{
  "n_layer": 18,
  "d_model": 96,
  "n_head": 2,
  "n_kv_head": 2,
  "head_dim": 32,
  "d_mlp": 256,
  "vocab_size": 2048,
  "activation": "swiglu",
  "norm": "rmsnorm",
  "norm_place": "pre",
  "norm_eps": 1e-05,
  "positions": "rope",
  "rope_base": 10000.0,
  "rope_fraction": 1.0,
  "qk_norm": false,
  "attn_scale": 0.177,
  "bias": "none",
  "tie_embeddings": false,
  "parallel_block": false,
  "init": "uniform",
  "init_std_qkv": 0.0609,
  "init_std_o": 0.0124,
  "init_std_up": 0.0609,
  "init_std_down": 0.00621,
  "init_out_by_depth": true,
  "optimizer": "soap_variant",
  "lr": 0.00552,
  "lr_mult_qkv": 0.5,
  "beta1": 0.95,
  "beta2": 0.99,
  "lr_head": 0.00948,
  "grad_clip": 0.5,
  "warmup_steps": 200,
  "schedule": "wsd",
  "decay_fraction": 0.288,
  "decay_shape": "linear",
  "final_lr_fraction": 0.1,
  "batch_tokens": [16384, 32768, 49152],
  "seq_len": 512,
  "doc_mask": false,
  "z_loss": 0.0001,
  "train_tokens": 132900000,
  "steps": 4607,
  "dataset": "wikipedia_en"
}
Each number is 500 + 25 x the weight over its row's rms, rounded and kept within 0 to 999. Layers, rows and columns count from 0. Numbers have three digits each. The size before them is the row's rms in percent of the matrix's.

# layer 12 MLP down (transposed), 256x96, rms 0.199, rows 238-255, columns 0-95
105:540466488519519487497497452536448499475496493513499496511468494546467489536513470484446474508528493521502465441482507515489498505508476505495510519446508511533502547517519479499528520491514521453529447519506496490523478504527495496520524527480452455490519479507470513527545500492504483529
082:483530527506531544461508509482506478489535501481522450498454507483517543524518496508484504491497467456475531522505532522503530522477498454517513486553481519530494487531496507519489498498515480489518466490499471489516452539488462464492529508557514533536484468494517476537510488509439500514
106:508491470497479466488489465507505505517467514501510493531494489458505508461509521549522452489429496489463534519517479506498545510467499457504521489454465483460507469510527517467505485530489531488512473512488511490544505518530468484532538495502521488518529519506477435516523510542488480499
109:516474433516505523513498483511488485480559466527505529492503488528522491531500493491517493510463500515508501525534443505454479513500505549477468516466481500487531502504486518492503469544496495477541501560494480466485506498514523510500455510518483472540515500526449538529453493539501497494
109:517528531441503528481534493521488520484494527497522507514507464515505542513476498503494515539485509494460509534488524490535534494493488519493524506493502505483549496482490477508455523498558475496465498505480514587469517545528487521555543488522479507486492511533520519545517485507516497496
095:501491524511548527502508512489500518477472504513483482503463482466536479486503504473517523472494473495479555532496493477506464484556445473567498536482485516472516506518541459528510471477542518555520527491464527498487487497487487498525523461468479505528492514500502492502490544492515475531
083:509515461522503541505522486505508469488559489490488483525477495504490511473516523506512496565494496469501503538498547500517506506477445471510522496500462529461538499463512519534447527495501539533526481474503479500478497520559499447524485527516496499526498465507513453546509499484481497489
100:525480517555508507504492477537512488468499487530467488485494458496469528507496494494480525468517468474514512522507479526500554480532455538506422539507479521478505512517487488502439474516485486532505524528532495516512449527541475491474448512513519506504517511496501520483464519491516487521
107:505492544507488488523497503478543469533507520486490458473499514535516450481515496468500581522483510500492485494472507493520494503542532486434546484501486546518498482508485502484473491474559521514525508456491444459500501467514500475501473499517493520530479516491498532493492497479496461495
095:491508456487483491494448496505506502496507487562492516503462471480560471471501496513466457519483509541455519506534514505508528507514514541502538503503523478535481479475511510496470468506462490491508497513505492518563464503459475519491486500543517481543508530504468488523552487532486528490
094:481516484497505465492470499454502486535464480515483532490511509483471492529502503524502467509508485462505530462493492495543437517494491482500529537484487545521476508515467448495536506545494486526491529529527499460504463497462533523460510503525462471486509539504553500522505521481460515486
100:535463454503493512483519509463511508495489483509513479551496523516508545490477481464562523499452537497496448522486512486566515507475491491499488464534497519476500531514505504470486508507504501535484526488505506529445487540521503493538463511506459487510525496535546500477477470472487518501
112:503524528520493484499502568471503465521460454455494467521486504502472467516520468515498513492444537505489486486497564501503523477511479472477479497490502475521549533528471520479518502511497477452482496461502473505505510529498511506553541481480507499483505436518511500476484507467495517490
094:483502498509498454492446520475506477493497515490503510476526486524484450495475486481473502512493546546491508472501485443510460493535509473469483508499521489520507529491430487466553513520492513502497499467499504482518465464504520495480521487488498471478457547514512471510525501438540502537
102:462546504517490517473522476519502489469478447535491478500494516515525452492521487513487511486527507463488531505455499487516524509495535470514472534498520524573565495521520518503547499494527495472506524516505503522438509459496497507542504506496487481511522474495470491506499560487526483496
106:486497480487520516479482519467525453466437520538503467478513529472491462496466464489524545481516519538457497525495525468495491490477540504477505487521464519486518504495523483448523511540489502539513459504483530517502521518508539503525524501549487475496531512536525500473504486522461526488
078:523481497509501525495516483499503514470516522519472459529486518499477508456527489506470469523473477529509530520543495521516511468502459479490497478526450517516515464501521525527462517465480472490481461446477534487500500533517488460553508504528523502509494492509463465474440540479473474498
100:485483502524523427483495494520521492478494497446533568496507550470501487504500556511508490514476522497490496521458516527552467470510490490483465493485517448490512524506506490514540514488535481503501565530476480507522522474476513506528504512486495464467504507491522457503468506522513512489
# layer 12 MLP gate, 256x96, rms 0.208, rows 239-255, columns 0-95
079:517533475497527458531542530494483458480504530470465561481501515489492498499511540467499500493504535512490485506498500520461495534494532557486485482485492497514529476475474477459509515521468499533494568514489517506455526457527499490516511482528515544504485456493502503506506519506541456503
114:492530516505505509493523527545504512484534504472489485511539506524551482449495541464478558495531544506468462472453508516500514505529487517513489498495475533543471528497472486511517556483500467519513516499508481488458486534481510481476491472525470530524436509487469504485486519512509515511
126:525489541504521500480521535445537484510475512480497513494472498524465516496495509479502558505479501459510512507512501501511490508491523534529505515489536512505453521498547478430481520463503503529541512503554520499525517484521491510542484525475492518555524533510512488457482471528467524483
103:522493508473487525481495529545524534536490452484531538516455486461488483506499461490493526517501478490521528461469531539513480485523470492501519547497553529493480517497464493531503483492536518477536443497482505483446503516493493476465507462524530488523516515504485511524472527537494512513
092:515486510504474478524481469523526468506545533482490461477548516474475448490505507511483526473518494507532517509510471488518492478475507550505521500540503484523476507493491535493512500534463478500452511455499465502536501485497449469443529513502540537496493465511471537542521495477496525487
078:516493491489483504475454532492431479515487479478491551463489496495529531482480517473448498501517487476533449531490468483461493497471498521513480519499489502506487468519525456491472527496491517486564542479508502478525477507509518493521470498517477476473495475522521535472494556535532497508
108:469459460492462542491484515522513510505520521462534506488493490545481501514478499522466504494551499522473480483517511574504479483461513539461477513504515478520505513458512504499470519463452488497510514491530514507487490508479528478463524485500535535513532491502498465493479457464446482492
109:499441465498526516478498523518436508499465491508482523522498469505505509521489464514451510487546529507532508500471525511483498530442527467518517459472515520482477471494508506511479467462527508510508520484503536526491462471492496474486511543471475513562511488485510515492501477499539516455
098:503555451554514514469530541524517509523496527491470490510521557485551506482472493475505532530530513498478494485540535494472509471530487491511509500499509470491514487546491526467468524502520523552514496534526486487498500535510484494496509446514526477493501520490481477439490482527524500478
105:504481482500513490488491556456501526510495517511491524475456490506496510511487495539492520503457507477483438438518494523484517452478494456483488464489451508512519514487501507507478482492530487515502538541526483498498492482500476480534515512515476485417451513480474520543472491488499517475
096:545529526516504492524531517535501511454531458477498513439499453464514502500484519474486478498525489479484559466499448495467482456514519492530517509513518537488458509508492525479500511476471501547526506495490514495523455511454526539492506487495508483504476495470514477473521503507520540534
120:539473497495458461499480482470476551502511464510493495521495505503480485503533490517524531517488495456514460473534531464536475463491520509498509506500456505509482573519473507511490520512516453549485496460491489492506495522466500537508524498507492532494469498474474546486500460524466519460
101:478512501510526476468515450481528497490481477548517529484502513458516466547490497480457479506465498493504469508519505547490508502492531488516474509520530521474469487504508537466491546547515482505514564501515520492485512513473479511477469521437490535475519497488510518548498485517497533456
117:520501519458522528542490464491471484500510499464543505501529478490535514526441477529524469542478496487488504472548507512461509498463500555505462513466505477483475535494508512524478499510500519467449485514492510498537527544479493490486510524501543493525490483522490452485480467535485522513
118:527538469517474533482538490519482534459541429508507531504490468529505475548489478499504464483468490495489519488493473530452520487511491466540508519500511479509489510477464508544510514458506509509533500528498472474552477505485482484528494471491531488538499477470466504520520476493543495479
082:505457510495505482471450512461464498542516525527512493509500573493489511522463498484480480489475497526481490478492490505522528517489542548514499506487505507511509484512486505474496548472524534509482554526460449490507527486488512453516509518479481479468485549488524540517513459488528494468
090:512471513465486485485488456506459527475563494463467504526492459505511476467529522497432534471525501490525500476476452519514510496492480498483512481492495477489504488493453517508518481481518501520507548509486493514475471504472503534486509525518504505539517472559522459501465521512457524465
# layer 12 MLP up, 256x96, rms 0.2, rows 239-255, columns 0-95
094:477520459502516488513504520502494537513489492483487510501439479514498515503532502479478487492467504469511529502486517535445515467469502465484544496493537555528479518513487505479521518504513460493474512485534479568514477477507521493508536504502505487511546495522444462468534510507447538495
098:517470480495527453508490518493556504514464485475462478536572535477514540507496481515494473482466456505532534487553506481475488477511506514494538470491472502505494476536540494480490506501504483482553516490487486485497501525517499479482480488493484444517535522498499467518526525470512495455
100:508496497480522461477531482515529498495497464495518472481468506501493487490501483558484523516529496488488461470570484498468547489490515456475525500500512523504473490458506496523520487465469498503474543501520507468472526496490508460542521495501470490459482517480520491595502486513506520503
110:501506544515498424467538489508472514498546524492509509520499505527502456484511532502491524516531537548546482490484537517495518516528529523537501483497474516495521490517457532475467488490505512545519496488511536468528439470502493517491500494484510502520504453454480539487505490489532509491
091:484527515455515515462553506498515510490574514546531507465488485536530486525496493479545489468481526460506493505500486536503495501519477515493539473473515482480535523521509536459521515517500536476482492511530485499539506463498451475492521512482493443516497471491501498522510485458495477530
092:509498516499477522489473495510524493508472493497513504505523486528508454498548513501527451550518496467473478476506481487475496495475516500466442503540492467517516501545498534522496505464517555508493498451518507476498470469529588531520513514508490497552513541500522504503520492488509529516
106:477502511513484558497512532495532541504491520492519481481515496548492529509496514480467562495533537466558522524491526538514543520484497536492527512487480528529522487475461489510480484522455552500502517513538483501539485505508499437519497483512537484480491490494518479509545493491522507509
104:534487471486498554475513523522492509490456457528460511515506510497513494500508511516445481469489505524509451495545529507513486483510539486528517461513478485487492470468477490487534468523516504476520487536492495472542520507526534502505543518510494500504506515484456450491497526500533555443
096:466525517465474460484486543495497522528467536524491537477449485496536486468496538499479520508466499523488496497489531523466494529523492559493499526477478521498543441538493472517495462556484509511481515513553497506512455477459498499518480504488512519514503522515506502492468509506500523540
108:479473504501440497484490543498493520502466508494442500493505523520519505550533526498509555536466567471477525495522504548497472479522507499500481507553470492457526548473498490536539537493483509505526490491534481524504529515488498470498480484503518496498494511476468529528507532485503517512
097:490470492488537496492524482486487446516489507508490498511468539520515502492532510530491501518506547486527471504497496543446466474500492497473476489452501503488449498511494508514494484561458509494501557502527468502515535477489453510535549514495485534487501451499502496500493505448500500444
105:465483507520520491481455473533483476443508531508514496485534500505512450531478511506464450504538527531462459507464499485517537538538510500493464482501487468522522521503463476515544485471494518533495485454503491517494514523524501522498494508503459525472467466515530456485510469522502487488
098:502503457531492471482485512469493515495513508541473536554494498472521502467458499498482521549479532511479503515478499506527477547466502460483501519537521560482482521511512506490499552513495464533496494529515512476458496500518509510520475510513480581494488482441508533490509491479494485501
100:482573547518505508516525479503475504445453506485521440486473527520466493534509505507504526481508523490473517465474506507465464461502506468513490524515484563496531512498499486504537501502470532493509548492482497485457485487532499512482489490506470503503541469484508551496490503521536480503
100:477534525509509520513510493510473499495467488515491513542543524495462475523493410478502480473518498484528465491420504502491495499527509467517493540469503543491483526458539517492509486523486522494472509491493513499515475510545477493510525515513509489468480489531539515553522471520495477485
092:484564447516494532470464521505498533519516493555527481493508479490528473501524483491474505464488443510508515515514473495523514494492530503507465552463488528500506507511486478508519517443486548501491488463535507483505517474513528506498515498529563477483487495507517529537476458507515519470
092:519506515499503501513497507507486533472532504470485486516423494492543466476483494500455570456497519498499497487487488454475502481537501491504494560498475484530532480510507494555520444464518513481492493497517483489507470499510508550508522513528529455504502499544496484539497486494462507492